python train.py --head_dim=32 --intermediate_size=384 --hidden_act="tanh_gelu" --norm_eps=1e-05 --init="trunc" --init_std_o=0.0093 --init_std_down=0.0093 --learning_rate=0.0108 --lr_head=0.00687 --schedule="wsd" --decay_fraction=0.452 --final_lr_fraction=0.05 --batch_tokens=16384 --max_steps=8014 --dataset="wikipedia_en"
Each number is 200 + 30 x the weight over its row's rms, rounded and kept within 0 to 999. Layers, rows and columns count from 0. The size before them is the row's rms in percent of the matrix's.

# layer 4 MLP up, 384x96, rms 0.211, rows 192-225, columns 48-95
106,170,169,185,211,150,158,196,211,187,178,198,148,229,189,208,167,222,195,217,210,218,170,167,178,135,188,247,175,213,233,182,200,218,229,198,199,182,181,164,211,187,154,187,172,187,220,254,244
107,235,186,185,191,191,242,156,151,202,139,187,123,160,200,208,169,167,194,231,201,165,224,186,161,183,226,203,225,202,163,248,180,221,195,219,176,210,206,198,188,204,231,180,299,193,219,207,234
105,227,158,207,188,252,197,202,218,225,167,206,231,182,171,169,133,200,189,199,155,215,240,237,213,210,185,228,170,208,234,158,213,187,237,206,215,206,180,214,209,219,214,232,263,136,152,219,205
115,230,190,156,186,178,200,251,213,154,200,170,156,204,198,217,245,242,181,211,164,228,206,163,228,212,183,184,212,147,221,213,196,164,205,170,177,237,187,208,214,265,177,233,169,192,203,183,197
128,181,191,216,231,112,203,183,190,204,161,183,213,183,240,153,230,225,173,203,222,172,178,212,188,250,204,185,225,230,186,222,200,214,240,217,219,203,172,219,201,223,213,201,153,225,195,160,266
096,121,252,194,204,162,226,210,207,193,186,207,186,214,178,151,199,174,191,211,228,154,186,224,183,164,147,195,191,165,226,197,178,174,259,206,203,162,241,248,214,227,179,226,206,205,196,227,156
105,197,227,204,152,151,205,239,199,185,194,218,212,202,186,218,209,197,200,227,163,295,186,207,168,189,212,197,200,129,214,215,217,172,223,179,194,243,166,173,194,202,148,237,223,164,176,198,209
099,204,258,245,213,219,237,201,160,194,173,143,194,184,198,180,193,157,135,236,192,207,198,200,182,132,132,115,185,228,237,209,201,177,196,203,178,147,224,170,244,251,237,213,212,238,253,195,209
083,142,220,213,152,170,227,145,223,228,192,137,216,220,236,175,162,157,169,219,217,189,189,302,200,136,196,180,247,156,183,188,233,171,209,218,109,186,178,215,215,192,201,191,202,221,202,199,264
104,221,156,204,141,235,232,212,193,174,126,252,255,204,246,196,173,210,194,210,188,168,186,197,258,271,160,162,227,214,178,231,172,217,188,228,194,215,201,204,229,253,204,196,222,204,197,227,215
088,213,239,195,185,207,246,148,201,212,172,167,166,225,198,254,152,257,214,193,253,207,199,195,169,169,204,181,275,219,203,199,231,231,197,228,195,206,193,202,123,180,218,191,220,188,217,150,229
105,209,174,204,215,186,184,179,205,221,166,191,208,232,239,204,152,185,213,204,208,220,194,160,224,184,253,194,243,216,194,205,167,221,213,202,211,149,183,200,224,163,132,248,232,204,211,236,183
107,224,227,186,202,229,235,151,171,204,208,208,213,215,233,223,190,224,128,199,205,235,251,156,208,203,192,162,168,260,204,196,164,200,170,227,141,178,179,186,202,231,193,179,266,182,163,199,261
107,235,163,197,201,211,172,146,197,219,222,245,228,200,163,219,191,168,226,205,191,193,175,194,196,204,222,159,240,212,201,230,223,196,206,226,207,192,223,232,201,206,178,154,211,278,193,216,165
099,216,164,210,208,224,134,260,178,167,198,212,202,161,156,180,192,205,220,179,194,256,149,193,215,254,198,159,187,229,192,240,213,208,197,193,183,186,201,206,194,184,183,203,160,200,198,172,230
095,247,231,222,271,138,183,210,137,163,159,221,216,199,222,200,236,183,221,183,160,248,206,220,203,199,172,178,270,239,180,230,230,173,202,202,156,185,219,215,217,221,259,191,210,180,173,226,182
091,159,245,183,157,230,243,209,154,166,245,244,191,187,253,222,224,236,150,230,174,213,178,124,161,201,190,196,189,177,240,219,162,184,173,198,202,241,193,181,217,187,205,214,176,195,187,174,214
116,212,254,165,157,223,230,208,162,219,182,196,211,194,219,186,200,176,201,101,247,193,181,201,169,252,199,202,172,194,215,211,172,198,267,221,192,209,180,173,278,218,190,157,159,163,198,192,162
082,229,176,192,217,222,224,254,238,228,256,145,254,192,183,196,195,213,142,222,163,213,203,194,231,207,212,161,221,177,149,190,227,205,173,168,175,248,227,152,173,182,221,202,234,180,191,155,218
092,210,124,166,175,204,132,219,214,170,219,229,190,185,173,176,146,193,230,236,224,167,198,167,183,186,222,198,209,180,242,187,186,162,182,136,186,252,216,157,204,208,258,168,198,223,217,234,228
108,181,191,259,202,225,234,213,233,160,202,237,229,195,203,195,241,154,195,197,229,195,209,175,220,234,253,147,158,212,207,187,161,192,206,159,197,172,213,216,206,250,212,235,217,237,146,152,214
099,226,169,201,224,204,203,233,221,188,189,194,182,211,181,203,192,195,215,209,277,195,227,189,155,212,207,206,216,202,225,218,206,207,177,207,211,134,212,130,207,230,181,208,156,230,199,190,219
088,235,138,202,204,195,172,208,194,239,189,258,179,237,169,196,268,175,215,222,246,204,198,192,205,198,186,209,182,185,195,240,203,216,144,184,207,187,193,199,165,209,110,180,265,226,212,179,194
103,209,225,208,219,199,218,198,200,213,133,136,194,161,196,240,170,209,208,169,164,146,181,179,204,216,217,206,248,165,207,259,188,208,259,222,152,178,211,202,157,203,195,218,205,246,202,172,176
101,145,193,255,216,204,203,166,211,195,192,212,183,202,157,252,187,187,177,205,220,245,193,232,233,170,160,249,235,182,179,171,238,218,224,231,234,170,227,233,151,211,148,203,169,220,240,188,149
098,162,184,176,209,249,214,193,245,202,215,221,140,198,194,159,224,114,191,157,189,217,139,190,214,161,212,192,215,225,211,251,196,244,183,172,169,194,176,206,172,225,231,144,200,264,247,173,232
101,137,216,166,193,238,169,181,247,195,218,185,179,164,180,195,193,255,183,153,162,203,219,151,182,211,217,216,252,185,162,192,238,236,203,223,198,192,151,179,163,241,227,176,221,230,153,194,163
103,206,144,169,222,220,160,166,222,189,163,225,215,242,169,241,177,183,221,190,240,209,217,131,192,209,175,155,246,229,236,238,176,235,182,192,208,216,153,218,185,214,240,240,149,215,228,171,173
128,253,154,199,215,145,232,217,187,170,180,244,273,205,217,150,152,237,221,211,187,220,149,191,134,169,217,228,178,204,187,239,234,206,196,204,253,183,211,219,201,189,165,185,270,205,209,229,220
097,165,175,190,187,222,235,231,211,161,199,197,209,213,212,241,186,256,140,180,232,192,225,236,196,124,237,160,255,170,194,246,207,213,161,179,236,160,158,206,191,182,202,175,239,133,204,199,217
100,202,197,230,214,212,198,202,147,220,155,204,190,250,196,178,176,195,210,251,212,171,180,211,176,147,165,197,179,148,182,253,222,190,169,197,180,195,211,196,225,242,222,188,269,224,169,186,202
091,210,216,260,216,181,190,215,224,229,225,170,182,219,211,143,188,154,207,220,176,206,240,195,154,208,204,205,176,146,204,152,224,176,241,168,240,129,260,211,211,221,177,210,187,150,166,156,250
097,193,196,196,209,211,196,195,221,150,188,227,216,200,229,197,185,215,232,175,211,194,230,251,204,271,223,165,154,237,191,177,198,199,269,175,221,170,220,242,202,218,240,147,194,183,210,187,181
093,171,205,230,167,160,249,184,191,160,177,216,161,224,222,228,191,199,222,241,201,217,177,168,124,165,227,255,219,247,220,170,154,212,244,227,148,163,144,170,185,193,209,207,175,225,210,251,234
# layer 4 MLP down (transposed), 384x96, rms 0.137, rows 192-225, columns 48-95
109,171,228,215,215,182,207,169,173,172,208,210,221,235,144,177,170,202,233,201,227,247,172,236,226,265,134,183,235,208,181,211,238,227,158,208,177,163,158,219,226,186,203,148,272,179,228,212,225
113,211,243,219,142,216,152,207,194,187,176,289,176,224,217,239,220,278,216,225,209,206,209,214,243,204,208,202,255,207,187,166,226,164,151,207,137,150,191,227,188,181,202,182,247,159,166,235,211
096,140,133,189,231,206,194,201,178,181,175,178,212,162,204,205,133,187,221,196,254,202,259,195,224,233,210,169,147,242,167,202,179,208,199,199,228,158,169,223,231,246,205,220,240,200,240,190,212
121,193,200,224,182,208,243,168,278,192,142,224,167,220,196,183,207,259,209,157,188,204,205,158,181,185,183,205,200,259,198,186,216,180,225,225,219,220,198,209,207,185,149,155,175,175,228,157,187
111,193,192,209,227,151,212,179,199,234,192,182,215,205,212,214,213,167,156,161,211,192,172,245,184,244,238,200,271,262,184,228,210,218,205,169,188,205,172,238,155,183,207,241,186,252,227,175,248
116,166,205,191,238,244,166,184,180,184,208,189,181,138,221,180,180,201,147,250,218,120,195,178,160,206,155,186,203,222,231,216,217,147,208,232,210,212,220,222,220,189,204,219,231,180,194,216,190
096,182,221,192,226,160,231,175,178,206,156,223,218,253,139,233,193,261,180,231,164,268,202,221,166,190,225,211,233,206,128,186,229,221,183,209,194,198,211,207,150,210,204,207,200,158,224,224,220
103,105,151,216,222,234,182,201,221,203,200,181,262,208,213,177,162,194,203,173,204,227,178,186,183,160,241,167,206,260,194,230,158,230,207,228,238,161,188,210,205,179,221,153,176,203,194,214,137
081,254,181,222,219,195,190,206,148,178,193,143,110,200,208,189,200,234,244,161,222,213,199,174,218,248,198,161,255,148,219,178,199,230,179,179,179,176,187,191,237,224,219,214,232,196,172,231,170
110,174,162,197,185,184,173,235,170,146,216,258,257,160,195,206,206,132,193,205,208,258,214,176,213,223,231,175,233,158,196,201,161,197,197,223,230,172,219,196,185,176,219,233,257,235,265,181,219
091,240,215,192,172,229,196,150,202,182,181,204,188,277,203,167,213,182,189,171,225,235,240,249,195,220,191,224,189,241,166,193,200,215,193,224,184,178,219,238,124,161,232,155,241,147,167,146,213
105,226,199,242,198,135,197,225,198,192,201,211,257,209,207,212,278,206,205,255,189,168,173,191,210,178,199,188,234,205,155,227,183,187,147,222,273,206,217,174,188,172,248,203,241,238,234,242,184
118,139,148,242,163,204,162,180,224,177,179,157,225,171,178,158,220,199,192,235,221,227,219,189,236,197,179,199,203,195,218,182,200,179,185,150,197,179,167,211,220,252,213,220,257,155,231,172,214
119,200,115,232,282,193,197,185,238,191,180,196,220,167,183,204,206,218,174,234,193,185,193,234,215,219,216,171,277,195,199,182,138,182,199,198,165,239,178,204,211,218,234,162,183,190,201,170,226
105,145,257,155,173,227,201,203,171,219,175,173,216,173,204,228,146,223,151,224,185,213,220,184,191,188,191,196,178,192,230,201,143,191,209,205,203,241,208,175,194,190,177,180,249,203,172,207,221
102,188,173,177,91,224,245,207,232,230,218,232,250,207,199,240,148,225,207,142,175,176,225,184,240,211,256,240,168,232,206,203,216,232,202,179,193,185,189,203,205,182,166,211,179,199,187,162,233
095,190,189,177,277,157,206,165,205,200,210,144,210,185,178,231,180,200,250,186,178,233,145,174,207,195,213,176,245,206,195,230,216,253,207,228,209,127,170,241,202,233,204,205,130,234,150,199,227
117,233,207,167,240,217,208,161,233,184,171,147,202,230,204,196,186,216,206,195,242,204,248,172,262,222,231,225,215,179,208,179,209,228,177,211,183,265,226,217,197,138,210,184,169,212,191,206,186
079,200,247,172,186,148,175,201,172,207,164,138,172,219,186,220,212,212,194,236,276,220,183,217,150,180,186,223,203,225,200,184,203,157,180,248,203,201,202,210,183,194,181,211,187,196,200,180,202
098,187,217,155,214,196,229,238,242,184,243,167,180,180,198,189,183,212,202,188,195,223,216,199,199,113,203,204,222,215,208,257,233,231,184,239,154,219,153,257,139,171,230,191,201,237,199,190,205
120,173,251,178,220,218,260,187,280,201,196,170,181,210,186,166,196,177,215,223,175,211,193,201,240,149,202,176,201,204,182,223,198,169,182,158,183,160,165,201,225,159,253,214,250,223,160,152,205
088,195,142,168,173,162,249,207,217,241,228,187,196,236,191,207,234,206,192,195,235,199,224,218,191,146,151,207,175,219,184,165,159,214,202,235,222,182,202,202,114,226,145,165,220,195,229,247,177
093,206,230,147,147,199,151,198,205,187,169,184,193,215,216,189,229,258,229,212,198,198,205,239,196,211,232,200,193,202,249,198,194,162,243,151,176,155,220,180,167,201,162,181,167,189,203,230,207
097,185,207,166,205,191,225,179,214,219,179,202,222,180,136,211,227,156,235,198,134,209,172,168,168,198,208,225,238,179,196,152,197,212,157,195,201,173,220,160,191,164,260,206,161,251,195,222,192
096,182,242,225,129,231,209,189,183,197,202,244,230,180,179,220,196,219,128,182,180,201,188,209,262,183,186,228,189,234,177,178,247,169,245,178,211,216,199,229,171,211,173,190,154,261,175,152,197
094,199,181,198,194,229,185,203,175,206,176,184,210,136,199,233,181,229,210,271,219,229,220,193,239,254,196,210,229,214,194,160,146,204,248,211,218,180,230,182,182,195,180,173,202,150,155,126,213
100,200,199,206,202,197,188,172,204,218,176,205,195,219,146,246,203,187,247,195,146,193,150,189,173,192,209,237,206,236,225,191,261,259,256,228,214,143,167,181,238,198,163,220,192,224,253,202,222
091,224,174,177,203,181,263,191,147,213,157,244,222,160,234,244,153,208,194,158,156,193,225,219,240,166,223,206,203,179,194,201,222,202,161,162,212,234,180,243,196,193,157,207,222,187,218,201,216
142,222,165,218,223,166,177,221,178,144,191,178,229,267,162,161,201,175,200,246,209,171,215,177,185,224,152,215,211,239,212,213,219,221,216,166,226,201,222,209,200,200,203,222,210,227,179,207,231
094,209,187,219,199,246,175,211,212,168,184,231,192,250,164,150,216,181,236,179,198,243,171,231,257,193,208,159,185,184,199,169,162,182,179,165,245,187,179,213,236,231,214,202,192,233,193,182,239
090,202,239,176,194,178,210,219,175,166,224,130,246,209,181,206,183,243,193,190,216,208,197,179,267,162,126,225,178,174,207,185,162,220,172,242,189,175,194,210,229,171,177,170,157,202,216,175,235
088,207,195,204,269,211,210,188,184,216,172,207,171,226,190,238,230,203,175,193,216,174,228,162,205,171,199,146,223,227,155,226,186,200,158,249,195,253,222,218,193,142,234,149,217,242,237,223,161
104,180,180,192,231,206,201,204,219,191,219,220,160,188,201,209,218,228,183,330,255,192,201,216,224,242,235,188,221,139,184,156,177,202,155,203,240,178,196,215,219,173,256,164,286,194,223,231,160
099,132,207,144,217,248,217,200,199,218,186,207,170,184,217,229,192,213,230,164,206,218,201,205,211,210,185,228,216,246,143,194,214,242,192,201,170,220,180,135,212,160,192,202,209,199,165,153,214